Weights of a small transformer language model.
Architecture: RMSNorm before each block, rotary positions, no biases in attention or MLP, untied embeddings, normalized queries and keys, attention and MLP in parallel.
Training: a variant of Muon for these matrices, 120M tokens, 7294 steps.
Each number is 128 + 32 x the weight over its row's rms, rounded and kept within 0 to 255. Layers, rows and columns count from 0. Numbers have three digits each. The size before them is the row's rms in percent of the matrix's.

# layer 10 attention query, 64x64, rms 0.233, rows 0-63, columns 0-63
089:177159164157079140076090150122118072134160102106123108146081087161107064134098118177097092098101126112125104166101122135161153131074205126155152176141168124165108111122179152119109128198125142
094:106082118101117154154126106121150128212125107146074089132090096145155144059137157099171150128055109100146107050064104135135113132076152176109165125129099088171131111087111142164119133140100136
177:136105153151182126132132159084089166107098123108120155169174108095082088149139004142115144112165119115119146114149116173101103144092101127177069102125134114163183147142153123104126172072122133
112:122139096159179154110145088124112105098121156149120192092158090144171185069075145130108127155116093157091140100124124082086069097179112092111152188143101162066126126151123148134147175165112164
114:111149106148089149124106129146154145157128175163107141129116210109194109076087196107158180101123123092086119115123154157121114172173083116127197110155171138150056176160129112149127109120107125
088:158137142123129126163119116116133095130129154108112065127133155138168094200110107073164106101132152090059102101095078165118196104164082102124126104135093141184170151181176106180166124136157104
092:126060150134113152121116099116122128126166110123211091170155130175094123095101188133150122173151147130124167088152160116135123101139115053107139127139113158132074108083137138065195092065131099
076:113103169125172147183144149087119149124106174144134124156144104116117109184092037075106096126158129091089151140085104148158152118126086105133177090124051092154135173156086081121156151118161134
101:170118113107031153077135095161173104152118104161159131106165188125166111174125110129152118093118083126110158122081132161126215167129164143173114136121080131154103155130100146083142080143100118
074:168158171135148131137130231135150128124084133099142125152204163144099040161118085127101098046131091101106114087115136149137151131121123112154157137114131077182118097115099119113107116154160150
100:100141106135093109134101138077180108136203162131086118082114037126106114124138149134131060085115168107114099114143130167101167154065170120113169150068110175149115171153124105134122120119083104
087:118142077132079090102135164110136172138123127133174164153109023157189128103142175161110160108117118145090091105165098119096096115162147119126105115178152150152099108124171127146069090144085073
097:122094126127120078106116185148116128112139126162063069129137167154111117130148103117079106087137153116095110127145120157207139124076156125098100073164133119085097091168159100212186130113091152
088:120148179119144143100127132160159122134139158112163088087098147121109146130200135133150066109128142134080156103161087193110131119199139181135091189113180160135118166130062115184129126151081098
079:103161112105118097140114187097099111146147220104190103137092158131100159103137143116072111154144106124148069119156138127182131181131142076166102088128101134146159146193135103186186151114133133
083:141152141134133098106093163120088100160110175126134124055113165093152124144073155173104136092135126123133094080158181155104117082093112158104147117086152175149145184177179132159101130168050158
097:151094175150207080142159130105138069119139108185117140190132163136094111167152082065110139094114168145130172120155158168163086107139086123159109101186139130157089097095116125168105108117164146
087:105158143145154123133073151091171148123104095160146104074161078159100136162108106169086042081120148094111067225115144147111167154158133097134107144179140138153136117156139094119112101139146105
085:109117172125177151121096149120155174186186111124119136119102135150181115108152143125124223142156168137178146136188123144176105153190121134166103082134130159096130169083089124089184147117111152
072:173121158104089158119134145112131100136102113151162111105119172143141068166110152138091045042132083125074159098090164118110196155172128147102150140110084103179134123139136136140091107179154153
096:118129163119168195065121129084125179120190148099154108126130094165063099185170085154133077114129127083148080131123143129151091076139141108127157152116179099137125123158120205134118141095157104
121:099137125132153112131169162116165155121132142138084122164088137124147161134144142172141117114088101088158131151128172146137085122098132101232127114141198095115129044169146097193120092082083153
107:097129117160156121169102097059111117135115091075124086127110102131062161077122146137121134117169159089124086106143150120206097113125123089146101088187178140170134094184151126132169134135182082
105:091075165094134113082111149103092081089114120115084084137149119145080118098137096135087079101094111148084080112161145097151148092097170093136140129117117121065061073136130111095191123108128183
094:132143108169097157170118119172169140153103119111134181128154163153179183155128187147126135100155128146151104134042140143150119151192169144131101102170084068167091075129114170177137094121106131
105:136133058156135182148103121091170115069136119129087089104122200128115137102042192165136135201104143083154128099127133127147101109147117137101133119107120136139142110149153145158136150206092173
089:152100127154183159085147103148195062168133099147139213114085080127186140084109133154143124122101201119099089134094149099112083133124148124135090110128150157135166089134177110141149078136114115
083:123152136146138150127071140131195159130122142167146176101104147128148125083157093135091130112117151118133171158141156111088126142047176092130147147058170120099134194060145124082071137076145112
148:167117074166132150110119091160142112136086071148054203080145146170182098081097154144142144084099130136155108099096116125067152089119143131139124132098146182147087090098152143122076107128098104
082:128105167173136143144102179195113103154096166138136149141163119115149086112154103115094102092153128143135131127128090144224130053129121173152089051137114093123120101194105143181104102131122154
076:203100091184089123184132121112154134136160132106140170086119199134120115141156224132147150162125117108123073117112189103079115139167124125131117146072113127162178122150126143093095133098081118
088:171104129144161138115122114169111110165116125143040151155116122085201115073095181110103114113085104157170075145142138119140110093139169176192101148147116132080089095130128145085066132145094133
081:168162104085149106122176115102147109126117057077191101164151091140124085137093142162123099068118125099107107172077143123091167085100133106116090143136119115209116051116153132137127135165162122
068:112063156086136122143128132120183064089108178157131159057076129066114118139087148144128143094110162121135115101141138162087090155097191100124152127070150183116117156151132143156145113155184159
200:115145140139140134083117126153094088068092137132076151141082123113153091162093048146091065110140107118122150128155115134156153108116195198148127167103100111162166077146179103163139065145122118
100:067125123165125170106151114114168120177170109156144079057165140091087194103162167140131163161141172129185101099149145122179141128184149054145129110159121142097143139111129118126127163073109110
099:125115111102112182205073141115090130092163186145090171101135075135119143160124185103155158183146155119084117142137164087126049150163099141124133130099130146089158162178092122157131150109157157
074:185167086092128156160185146100146108083104173157085114120152122137126057178068126082117091128161122122097132107095172123142187137071119163128148126091079100139122105147120149132155094116187086
078:105122145116174134147152115148121187110164119139149133127097171142155175057167115138142146127160169111182115150186089159136056174197112124111170131169174137075156131129108115128070103079122144
085:152135133091117158123112155135112086109169141182114075123147146153107072147133120041090099164138088146131164101088174110145139075114114073148106140165096061134161107218132136144118096143128101
081:179186096115136122150184094112146146148047110085142136140142150110172083115125106161088088108085143109127121139096084135125176165105148172084079156052117159149105173121098121091125109145106175
090:096147134147128176127087138097109133111088160116097071107120089144073079122073089131134139052124110100076147130131132128142180172118121107140206133102112140196113084183145110172105150180124125
089:128090074132140111178117156091104146171200144176073107109175092157081103105106186109128083112161114133117129101066165130137139134093137127180102165119050085138125145109118145171166114125097118
120:107135112073134115087094133146124148097139091137152099138133079136104147124080251105132164139107129127109066118149129117104111176174092183102137129151128107123099108104118144137094094164097040
125:149124132113152064133115180131120146048053106153091135142081141167095136134121104129111146127120155151124114135151160090149162159108097128206117134148143165081127073141190117186181085149159145
098:124071186151167174128150147204177133131141106169120079137085136162162131094109175145085106094095138122108154132130071114103105129097064125182126123106140066128070151122119077133155148155098138
097:126110105154123083088153108168145128126077140126052062099142159124076173160104131127079131152153151084136104089151087156165166142128123098129107178117161115201166082160176153133122150125181146
102:102136104117159179116127216133088084192084138153194109130093116121084108090173141184090146120144130136155095077136126142095107081089118121083134173119144159112128103141103163083078131157093122
105:144128212134115149107116096133094114139103079098173151108153160122062130114110090124104121103100135102120125143116130206163180116063173087104086090170078116126096131108156148088186145171148124
077:146136077039086103102152129124113043114095103115155157128101121090115072084092118125088114074092085125128123164075125121113155115103135110123134094163116115189103109158151133156100068159143169
064:098092169161139084133135113184131147169177183128127146162116155146156105129139092084193173187139161151136121114193085126105074167150079153136115096148137175097119172094141154108181150116154153
068:159146115094083137104143141115130064099074079112136100115189106126111093071117121160072053054133045119109114164089122112108166133132127156114083143132122103191110096158140113111134125138129149
082:131103082097164104125162116159125121058099083088182071107143074133150094113125112144078079145127127128124148130066123066118164109127152206086103101122071108154122089106138107110166148168112143
065:140081121151086155134068150135114117095077143133146149085135128127176091193144124191130064145065143095090165140086154124174102118111131132081139124073064176150095104149159156162140110140131103
083:180096121122142117179131140131094173052166103169159099167114152148148097152081145069130153141168097126077055083090171163095117131108149111120136112104177073107115170134088162137156126143155122
088:111146122130149126121082133120120074094107150126053133090162118181117123065110105130086122129123134139114197134108129141190171168096162147135172185075111153175106086118138121197160106186111137
088:119120149127078084112134194158147188103165132137163124077082125075136158128115112135118115157174182077120090134138160165087087118123193087092082116133083136098083088102149100103092090100112140
102:075077103135109115107150158112143136093163110055116134102112096112137162130142153200134120107139160134132088150169171133164073066121150107124158124128142177118077046077141115142165103142191125
116:178105101110090169101109136136155118181055137149161198150103151100120153121122182111133124162117200139158137099081150076139090111132140121176117091146110109116196168113130138100077135118064140
096:173119126172132141154133081083129168139143141161149072111140097109140101166148113163132172111173110143139126105104157087093084174100152068145147131068150101071170128038150149139075105170142129
164:115114095123147168159135096152175155113100222109134108115111138123160146096085133103170100131193125104135143082130145109076094068189162128145141132152186165060094166113109147093112159155121101
120:130135175147151092164120141157146074172112129152138089145170150122098093137122109107164055084116161185078143166205182111153146113162146109131131145105120120153103109095127165146094064110096192
105:182105154117179144138101080180128134094178102176091116096127136083106129164128090115139155143159148105083125125140153134117032138128116162135101124137097129143140062108151083088129151095209084
109:145115076163138132131109118141148120137119060149142125164024123114138159125170190137149136180184187125113136205175117066091152150131118147169116172105095146106116164125114146153123154134132152
# layer 10 attention key, 32x64, rms 0.231, rows 0-31, columns 0-63
084:161105213155077141100114105114102086102070095102136090125185124136124129149156101076158077112126109164127157079148136141164190171104141181107111151121136106158086112109096069132121095087162138
069:093138088143070090170123098133133134149141092136133107134159104216130156121141158123156159103180144125139112130147154091078069057185146179093136096103149138120128192176099113146126175139088146
093:122109171078078114114193096103118139124120074131072070114154175108103129122119084150110140120131113158097155169052115155177146168140170131153082164124060132143100149177128110119100129108180149
086:089148045067129088114132098111132125115124093170108170149087143115113076165109139113080090122182112119151095143083147120087070153195089083129164112168171165118105130135104135163080150128122149
082:091092148123178160170171158136149103139165156126139136148101125148110126104150129205175147188150103123135082117097131168096126122193097083066196114084161112125108156084124151121135187087107134
085:106150147107133175107134124133105092127149102157067117168138081125081126177163076143091166105069103100116204131164109122151127080127168125146117070159160108132107129187097128158197176137140096
082:064126134136159177188081103162102144113109167112151129142129156177156119148091192087189173199143183101122100124116085103052075133156176121133146116138127109114136146101128104115149156119154134
088:138158197083147115155158165137109116142117152168054150115117056131103098141130068172118156116088085095126171142164120127153174122108161117153187116102123093148121112218168121108133130125167108
097:117128098102121116129184093117106113108088088154195103127108131149081061131129078131116146145061117159163210125116139153168182175125120178129131132068129126190119096090112094142143154140086138
137:164138142117132133161140146115088071104084123147116139107153108131104085134132035132069087102072080121145166104115135126177201155104154118141186186075095102137125116153091097130126135148150081
095:158112103154134094135131108166116090142140146083099087030177136152168124128142072166135093128131080111086129159140134180146145117097162150099126143158078189183070170102107136165150101147150115
121:116123114146135152145089186111148184129158116121106136170099091118135151118095217157113173158115173150134077082117093162118062168165084116092114131164195088130078119098137140118115141116111075
095:157117117136103135144135133133122199075088136136078068165153179157076122109115110152181125104173140171117079156099173157100154106112124121129129117154086172073111082141144165130187087061123112
109:141139112145193128111129145192133148105107096202148128126174099150148093110126119070180110104111071121104114104170152103166156113135117162125135147130222179110080155155088121125077172125103107
104:093081164169119125120149098107098111131129055146082098127085167119135114176153058119106159089142147089087159042072070140120156088139090129130125138153122128151160128122189131108113141145168162
129:106065126069119153124113183120180125154135119090096186126131184132123142124192132115085130111108164130118054154113100126126116097037145120161178142171107146128110112142157085121191142116099104
087:183114139115121091061155136089113084138141136110082112131146074122122162135145082145115089096094095121184121128093097065188170137070158151180134144113145127145134102115144074146114085190180130
080:172161166162114146099113187094130124126113149170118148077132106107127131183136111117150136047112095158130166120134126183150179125124191171148055087053110086134143113085116150102114126157153140
094:110138168090157178194128126117135149180166175150151116113105175110166146101097203142154101205127155100187080133098119157106112125157099108107128129111104159069090136115100130060146147109113125
076:138153165138170086095129174074125096121059105139089157159129141096106095172167077124092120087085094180145160164122099122135174113092178181137117101122129120158158100135198095162154117143169146
071:128088176112066111141136154154112138126139158210103159169132115090157103159092139141094074104138126194117116130111176080204149155113130111153131143129105160142094082193102097141101135120174083
090:103100148192150094177121154105158158130189181126143134115146117184142203086110197103158182112121114150135098148146138114145066158135142105157100110185172131085136132113090082134149141092150162
084:162137176109115083169138175160158131070145121129087142098131082132140059122094078119103087114125114129120055097080147164118132133085101131150149128184140067150145117118202189112096111111139105
095:125128153115180104049142124202138144120128098120142096138102179134142091106110118097098116122133057215127152113107105140135108099159113113149120075162087165136170071148167186171123103131154150
086:126131128169123093123136105143148207168157147101133135162084102136147153109114133144127221141164132108128066126090091163055086140138159077082108144126097135080088188104136137157118139093081137
090:104104106152119117147092065104135143203096124126160150095151195176159179117085181110127053112148140102149104138178123105098090132114121077136128096155166180121138127117126149138054165152100131
105:172102090163094126144080136059159191175141133124138173134105123053125168117086150120160114156127186159139102047125130103144120130127119138146112083134110131146167155104129128044100107125084157
105:223117129160145129116105141138202179196139104082154165143108126184085132196106139152130154119122131146147119141122143104115119159144189073128142163112186139156158120110093138119147143134180077
121:103137120141170169138091128137185171124148180095142112124069144107141163094087173105144128110189162101153116119078124142078096075157094120122099128141157160051139089115181146088085088113092107
125:191152164125158140158141181169142060173089138143136133066112163179098100125162103111073055106129145149156183128148124134143151113099162188118140137120145112158121111163100157186103133087099158
152:158155105186142173164096122152185169138223156092128169154103115097150139115119140112167119143173178103110066102144168147164065126161113159094123144164156119094168091108123109101150089127143127
123:139151115180130120106095101177109164134149155109088126144112123094129156163097198105213170151148178158166104193125158099192140139128152150112143173177142148086124157090084155097114144136143170
# layer 10 attention value, 32x64, rms 0.192, rows 0-31, columns 0-63
098:127141075118193127175157152187049115150089189114141170109158148101122162171143118162150147116111121155143106063101155173168115122084136172154109163156149121118157097093131137115149132142205144
095:150158130179165122176122088075070098154078165155074085140135166080129075128101139110149158125106137119127131128179112120128057151129079147145147156076081120093125147149121193100116112096087093
112:057119091174094142110135130133202097106158113103216121099081127127145149090104138083132086148104166123143131092167152143173134140126087103123115157149093128148144177206128175182101108120138118
102:135166146114084078131128083106116156125096200134129071127070177099164119127210168170138150156147109153098091116137113081108136096120118139127142116151117086153113053140112067146116154161074139
096:125143111150166146126101113062128134129117116162136143105131145151145186075116151120119159102112113083160191128076136201105154160095133132125107174096163118167121127145115024121063170166160119
112:135152133121154153085067164088136138134167131143141099102141121134164095126117111178144107142131183139083095136148105155114166177092109223125095110144136088103234110105141148129100176138082111
103:138125152068049103140110182170121142142140113126145098111165099088102133080156135155106155112130159140130102096137092133051104098100102131121140147203164193187109137170143143150088108108168167
092:174178105178195157129149143066162092108142115138136120156067167139093157082113137173134120074100111166163175165147096138128116114127135101179104095155160097070094137166147135072126097148097140
095:186130067098089093140148113139076130083084149170102073147063098164153112148138103137128079084115092089170131101112110100083127132151163139150087156132143130121090141115163194073131143144157078
104:141088089100174182089139130087117099150137110115129108138135119147090208166169127102140130139126098165118122100140162129112158162150199137137168188074100100116092121135173184180081081093148150
109:167131113078158090145137158149178130154080106100113167148100130151109141080107179162126128116095118178097126054161152183115153156133167148128074117115113123084181156159100115204095176132135094
095:171133153136148201097129137087114107186139161136138135075157150129135104165151194112081099131142107129088103129111107113170095133162119121072147157190144059145119139128060197100117092164135147
087:179111139096155084119167125128106134138159156161134141078112097085126139112167114119146152091131137077157122179073085109099133176143153157131055130158139171109141120209143146147135101069048113
111:160131121124143024143076100088124104096100142113135053086125144113139182148092161090130116137118111119080100104097104137159086172139097123092153063120158141165098142169096171123152151122077145
105:077131129091107101072173149108060091181137141139118084155086170067145126163129130158180126079155097125090110132082115154159103113117161071134136113112169162163119136109072136095126062129141159
101:122136136122102156074207113168105073144112132125157144143207122139121133065129106149137136167103124116137090133107174114095173104097108127069190129133179154082166134139148130120180103163137059
101:169155126161144129144093092122077081081121076113134154131110173163103115140130125159157175153101212151101142194116123116148131138168157102133091148102080177118155111141110107175129132189173062
090:131140054139110145198162141104109165136131075090125175133133084102124127173102185122122121146082103144115096136154136128125199030093153129111100143133141133167186127186151158116131143136128174
108:120164086153159109072172105062152181153133107136114126133097109114132089139159146160125171136089058062109107152135190159116096058147126154111101095144170155146151150160079139112111153146162172
095:129117150163116199172129140125076120100124121121121164099068121171116141109134104106137195138022091094110137077122105167124120105119171122163124088195113184164120139126147156149158085143109113
094:127074086116133125149162135103135143119117175140150161177136130133136094146128112163082163124098205115164138129148063096097135092153158165124191124140197123139124176100069188116154092136130193
102:076094185139157146166136148178171081149113179142161077149178101112085125140126091163196153135125117127121106119081158066066109113101110127124103139139130133086112122130157106129076186173110173
095:171095183191119140150165080115108119183130081098131076119138067076106080116109094172159139165140121118130127055061107086157153148139122137112130134191119121129125158090126064138120136125155132
106:160196173074134112106092081130111102159174138188176150086109164131083098132080144105105169083126147123147127122113139060144130116102186121105135117125149145111190113088127149191132173088107147
090:135106118087118087055089125119112185090075118067115165121151148188102118141130141102160100079103167128174129068095114131144161119127124168098119157131105206129151058134118161088132130091142147
087:129147166137166135128148081135135101117132105168079099094110112096148147131151182177118117086160112155079149125082117083161065099059183156121193077117077141067158111164144109108121149125153128
106:146155059075141136131123092112122092119134131082180086223133143155060129129116141145124129150133091108120119097076070157147077099106099118073119156140098119128129148138127088099195125077103102
095:126135137125141123113143154197100141167102134094116115159091081104098182129081157143160146137070160122164187098098109175151115101179176089171188111088106080173130108144118141064166147134148113
101:105096162132157144158128119105072184158109163155153129163176110109146148087159138124035138147079167155172109138126191119121174114102138159096067156173095116104129132101154154178114073147136146
103:088151133083191131186134127113162109131154080151053116178126164133109172105099109188140146070105085112125144151165150100158152133157162143114149159172121134173113131116155109095149093052117084
098:106107132065105147133077079112104121193103107100103103110138131126116103110131093148127096175157117123127164120199141188138171125100188136104115131107169181082176111159129105119154155209087091
105:167038145156120120144170100164152147147150077143099108131113152168108157173114164150125115159172134059092139193117076108128160132146096173176127148105076120143155136148196116168145118159105143
# layer 10 attention output (transposed), 64x64, rms 0.189, rows 0-63, columns 0-63
096:090095129136078104099070175123121088103104149156208110136112169123081117170164054216109108080104148139129100148123172102150092165112112118154108128084130170129145131173107146105109128095129152
104:102134133114120080094121121099139154104091123102080099140124134183169118146176125187152083175046127126147097110183092082104132112116168157096139109108067191123168165157141133103159078118099151
097:089171152113161132142145129137152077136158116147093106122128088154126100162101136124136199151122101107114118105131129102171168212103162192044097104206125140102121115073163139090088139134120119
086:124149152083129144110137109113064123132118118110151139133110093103112116131153096097138053124216133077079108107139116123053100058112144126123155193076123136134154151143070119124181102072124138
089:109123127132081201149102134149164148137136179083120157163122169179154136107093224098152110128132105124111135122103083119148096096089080142151167158182129103101073082143125111134158176169091145
104:190122108159185107105160110173102097109109075140088056143123184112125124104124129143131144099201143093162145132126147087149101176114095171156150071142133126156102127096080173095078105099096151
098:189140177156123156112142102113119118120113151158173171114151067112137119107131086136100134103161112123173239116138119194144148123088092115062119115133131072140143162156080106110121139126072091
095:141089131110148102100154081095183104093143148155173066138151124173139123114146196149161082155157099089135115118151105126147074088125144161140097141156158102087079092102201089069137121143125174
094:199146113130087121146068120124118175170139141118149147085103116149156109129067149132121132170151094114100109124154139036179111110118150105133131057120133119088130215128102131171125119163136070
092:125118066147159121183128153174126160113154094103163156075093108133147148088109155114139086123116087122102130123130148128169165094102169112131121177088097146149160131061080229096137142114171169
092:163135081103133158140123125143093129111144146123122109155104145106137122161080212124141134119064160110153104129126144094063069124076092143152112062091109068128153090050101122118169115141124073
084:108039146082143134149115107088106077108190099102132085098115153126102140103171191151109121137151122132097090151114109123159080128165067179146101132122052167138082109117078132109140107150104157
078:142101102153082116066139109080165196127059103119185144139048098076111121100153123124107169152160096083141174135122138168107128152110172121141128124144119145156072141091091151113166158167093124
093:138109117166190143103176093089134079102149146161168110136162058100131106101074135077178114147113162103070185159146082126162082152125146138099129131132129164160147093132144143140186131135086071
092:168140056083105086107149134156138121147139108128170196098087102158126131173137100107195172105195102116144127099149095135096092111126094122099087107159122179167066109155071137120160134115140158
086:142149104138150093161193114087177081120114114132145065139102097091127082172115150162115121124155098134169149112100091164096133124156152109159154109129101208073145135167208152095161157176112140
082:113172163127191170142166132086121100134142158090170113066115129185152090095205166123119152151097164116099122136156171094103089072109090147155157138131093102079160119106165087146137152117165095
086:187136139105163139110120128172161144119136139164066094123095108117117192114143207161131129129123194144190146175138166134175161110102169156117120127059160139137141181113092134102129169189129127
090:148147081164120182056130103151142074172164140180119155154114108152127142152135196171075129130115114106111072130108125108152150116083181082201157094098114129167088112144162105163139102140106109
088:114124162206125150114095160125118141145176080144125136122099059118054161150080123155126137106108132124188073120072129158103128114145137088105157088106178101092114102166155109128171190161096117
077:138117163100135102182169086119112136097138172145182104102121117124112113128116085189076062091078103103146127148150099170068151087142074158114146129078145162061089113169144144092125124141098100
082:092104139110092146146129100110094116126158141158193103158104149151183073181132162152160115130139163130158098131125161128098116108189169107149097191118077118112096225106176157088139167142133120
091:063083144179070086104059149145098166145091146089140065104166143115151126169087130118120168122200136123145150100134175169131131178159132119167125070141113105133088139148160128134107097127104086
101:158132138099151131153121109102158120129089117109092122090133137070089139046099130170078162108129122123077130094168086136083125164149065159138087132110107133158168191045163104140144150090156152
076:185134112121125167156143117130124098136107150207144147162104128163113149062098112095091139103132117103134154138121139143131179188084116073165152168139187049129130111073137175079116155159168121
082:027045139112134108160153076102121145108092112159128104153123069090163131139098158161132129159117172140084182134121097147106078126108148082116130094161111111169142148080096109155130171114173122
105:084127136130070086117125163161074090112077115159141127130112115127129155095126215156200063119072111105128130108093142158134135108166153191096126114172161114087159120197132125123113157107110150
091:086157126140119124137162178141150085117152157173167098127096126177141147122210090182121103108124105083139121089069134163172133081110124088070093116162166122066146128088158116178124137116103086
088:122076204120134145097151130097061141145121150161133139131116163146137121114075145148071125117131131169137123108176170175114143181145151127140088209074171124138103143138078140150128064168158174
082:118142169110183105119154153163088163085107148108122115100149098120172155161116101157190148087131132178078068125130146055166096129132211129123121115144109099116123050105111143082144156149149106
084:124125170122115156151166136151130165186176095176063106145123121132100099143114205134161103111148112084159111073123143188034109140071119155134155079107125145172142114123119092114123132095112165
086:116157140150152102146071079095152163117179097117133189114183059115217127152124104107111136120126162151168117136079151147133151125129179141144153179127177094114129145115112092179099084102115080
099:121130122098176143139188115111095145114173090110059172175178088141186100089097152067169148141149124121131099109131096142132168082158150175065182089158150092149134118110149089117158120136103121
106:175121137136133191133181174138103115131143168109149151104107123117131162146070043095070131052184136087126104135117166145123154186109099138177114144126170096125124135069159119142096166140134098
139:141104089119094085127131097119101122106108107110188124097121163091148144102192131121099104128138091156110134120173142118061086070172085055169143155107142136149167169137104082181154095124193110
109:170104129132131107119103167142167117144159167198124161065136135171140121112122119157103153179098122165192177152047130095120203175113129133137144078112113090072123131133139119084117182151135127
097:169133091087180111106160180162107109094169100158125145107135083092126103163196130105138118119164148157146104138187185162125135119162165136134123071097112165102123158188160136112103095044118133
111:154129135128106116166146189089159170108126219116153155110096079151144101119144072196083146178111119129104082127114133147115176100119147158070099131141131175090130149155198109089128128147151157
109:106145073162155087135175069132162120109127126130097117155100148144155118152150170098157112185125127121088058130123089084117119122175158133171163098095129173093142078087209128156171126148169164
108:150159118089084165161114152147106138156107092124096144127115127072100101160144103126111160099156109097119179138101122168095179195098158118103187110091098139191126171126040170172129170120116103
118:070104140170147151101140110135097071146147097112095124145168137078107134143164072158164117087120139126153115131091102176079081148126122184083108135112144132192105076118128131096126148053065171
103:108108102115137143116137120105150086121098142103149119168152133128099116158121090149135184105173155095154128128162063155068081104166043147169167139195128144148132077136111045156115104139131078
120:102089135120092118141142075113160164128162106129140186151142140158132143154165082112093127186215106132115136148102070165189151091173153080071122172167124181114104130180147124105120163127131126
104:127221094129088132177120130157117151148085166124118122137123129141158137098077099124136150143087163179152119102123164112082118132076116136174113151131119148096200102063109116091166217103137115
093:088147110104129102171150115150101087080120142104060117079170167190134123192120093183177099115126150153182085095118138143175169152116118120108160117112147154113151144150186181146088097130166146
119:129132197144110109127113157143089224128141092095137163119120175121135104148142100185067111104136115141195091113135187165113148100102102134184079159097108089066152152127142112097098144131123105
115:102135180156154171175138124165128171130144082159112084108203181099169102092087180119116097108054137148113130152088169106125072150118149180150155151139155052105136117095139119124120129126113112
112:111094108180158094107064132112151141167149138123111135128156140197127159083168112084155130145136132124104153148140161057170141088130162129120151126171091112200097044120122138199116085116112119
109:127075112112104097105118152154112146132068122204102138108145144146144144102071076128131097106135079118144126087154093131137136111179162146094107163157177220164102167167077130093073118135100130
100:071147175101125076143100145103126107088124133152178121143146151139150113115145118085202137137136062136089100102096070148081082144175113129096141112154039061112097131110090091136120123115152126
115:132144146097170087243099177160155097090148119116134135085154123137132169117130162103173115138127140126091159112124149118118109152170110148062130154157140089057163149129061118095098162106164135
098:104106063102192132144151098113088121119082139127094107115159200121158109102117104110148105145168092105093156096141144173093159151120073186108088170120073157148149134096061143158123099121180152
113:122200154092156161118140138116203105145144134089101093119117133120095142110193139103176088148132153140063128106122160109163101179108167133104102170161132091172184132069158069143105144090144126
112:195183065142129128094136133124136141128172114103095143113118093112079144083152130129122158177099092087122163132141087122133145155123090180112136086114178140095144042167125155171133063130153074
105:138227137142173173103170180150150113096147123168104162167068160126114160081123099140133113092098107167147135193123104089120111046136100127105168131162133164101141121128160136118123139180159125
101:109112092143155113114144166121142171096152130136082117149122131197191133181193124127130118147093106106148088119130137162181146129072148090134166175179124116069126119166109142054072088161109113
109:053110162141134103077123136139098135180173128090050113134161163099171121169080091109133158160167115166121084123120187146119072104155111149104072090155098155118156145149148099165111144099093124
104:163148107130073129128136175148162129125179146111135149120169176178149107095107127111136201114106054116140099181132149150148205189139120173162095165106153141116062128131129156090128110128074140
113:166101126162128133128092123113178181161154107109049130146172191136141105208112105095116147155181184142141114110141148102131091123155075097172120149095098133154085127078142148091088104160158146
084:146122195111105170121105093136122126143106072053115107166188204101107145102083109078132133115142107159088131144136074154113139159113161084172126187120135100135102114154177115110198122131122153
122:115153042107147078160097096151157125096116126101103135130161093137126153118181087085173093098145135098105114126105038067129148077110126117133149086155081126124162095107184106159096147116122085
110:126124076171121170126111141124154108181155128140083136160134131145071124152155179094100187101109150100195148116115104199157118136111115123099139166087104166103102156091119106191081060139107168
100:146126169148117110068130150129101123079095114152164154095117109195136145128129081132134175172098130119112081171106125102245129110161109161084101121154103157164101106160175116170146134165088118
115:089118125096089177117152190138157121112097194125160087112078140161098130081130100170161125144155116155141111078161076165135051126106094092107111083126128180156085139127135151104155125186087114
# layer 10 MLP up, 256x64, rms 0.252, rows 0-10, columns 0-63
099:129138117122119166184140100099124112174176174101153113097143143162186105119127119114134089128132131135165022076083163140163118133143100154161126145176145151062142112118179111132072153083167105
111:157115134149049121162202131168102144124181117127108078096068142078084093102095182095133132130162124113136159172111146114100060090147093110129125140118152176142168150182161168108123123109152118
092:233115103169103134101157101132191071151097167140133150132135104162160158154129159098144176201165131170159105153118128140092124128125125138118139143119152153137108113078102126202120061093140134
103:051160121063086065111123140182142103115155143118142118131155163127186149126120181112191092176120125152114167097125110136156123098184119175127113079107160092099095121099129201156148155136123124
107:114106080131093090127155163104168160173135184101084128123114102174130183148143161099121105153077123143151146127196112093110083135145138167121153154067124102076065094093105097142090115192121154
108:083115093106107122132121078153157151126183135064157104092140173137140121125186115069146143078127108097097130138114198144123111177156175096149097178138114154085128171074109114099083162142100079
102:100120139071164086100118097156082103111198146137167143161172094077144101129097112131167160093083128126174106099111141134099108152169150132087137168159163121141155131070097161180071143134061110
093:115118122135102127139165133139190116128117143099104155155092133123122153164150231131163128128081150202146159110134037125143095102147198109149086107138156160115109144180154131158154083163122106
099:202078152141105118103112114149138127136087099138079171161157153196124147077197142135069105156113089126132092106131108121130137190127137124081068106192151112102109168092121131090126169115101147
091:156060131153084129141086110115155129099100146114076151144119168121132143097127109170134117162115126146154178168157074081138075059132111156150162037194134140139147125147160108071118107106115164
089:145139105174184106151119094117098131186164121113104144218095110201168113101107136134134132100149172126114128115135122112152099133126181095112169130194081176084095107129115137169159078165121086
# layer 10 MLP down (transposed), 256x64, rms 0.142, rows 0-10, columns 0-63
105:147117154130083163092071106200088133117101095107102116148155113176117161175107160147113109151094135130077127117093129121104149172096159157177126066070142155158092132138069100099171151105145190
098:093080153157148100120058109228152135168098183103156128185136149150115133180115185074142166116124101122152118096068155091120146090122154139121070133160148109139139156096147113134147123122091155
095:117132129130195142130144111105096112101137115111181137146173169124089181170092116136084130078121166097127062138106195084173131138124151059066113117106137152090153128112141189124161113095111076
105:126114125149170196141106160073108213105081066129136108111166124094134109144151137142115174138142166120141152132119122082064126082106152120105189151156079109158138155105057132109118102143082161
106:145150132150157218149089135175084137078095099159142111138152133093045106082128112171167125135164142176096106094087104175170134109110150149107144103122118172151161161093105172150134104080116148
106:129084176171135073140153074084081153151080139097154099091124126157153122160140060141060120114107137119052144119137103163162121122119138136053128134133109153125097179145101178133163129114068134
100:141153116144110153109082086099174165178118153142062122115046219159163121111097131095130137152106130132112105154224149107138178095082153110134102128119086134118120107117110135116158124169115093
102:114173182091172116115151133086098166122137118112119103117172124106119154137115103178095148069123098118080150165122141081116137115159202171161124147055113086079179103171073129111180141115106127
104:109164090106155155087089119125160167063153141163170107101096129103104084098076128114153163162148155190161195140082109133116157153122115163159092073098095126141072153162111110137145099142104070
088:097134086105116120100137136063130103078152112163168124084189065109183165170109114099090103067111076120118139153159157162192161147103160120172133164128152123139084108170124136138135090146160088
094:207175129185100135202152176103113085095148098122121115174190105086119116143074172106084151167136126086146190125127118115117137110134111102096167157145143134105084152144106117136135091172140082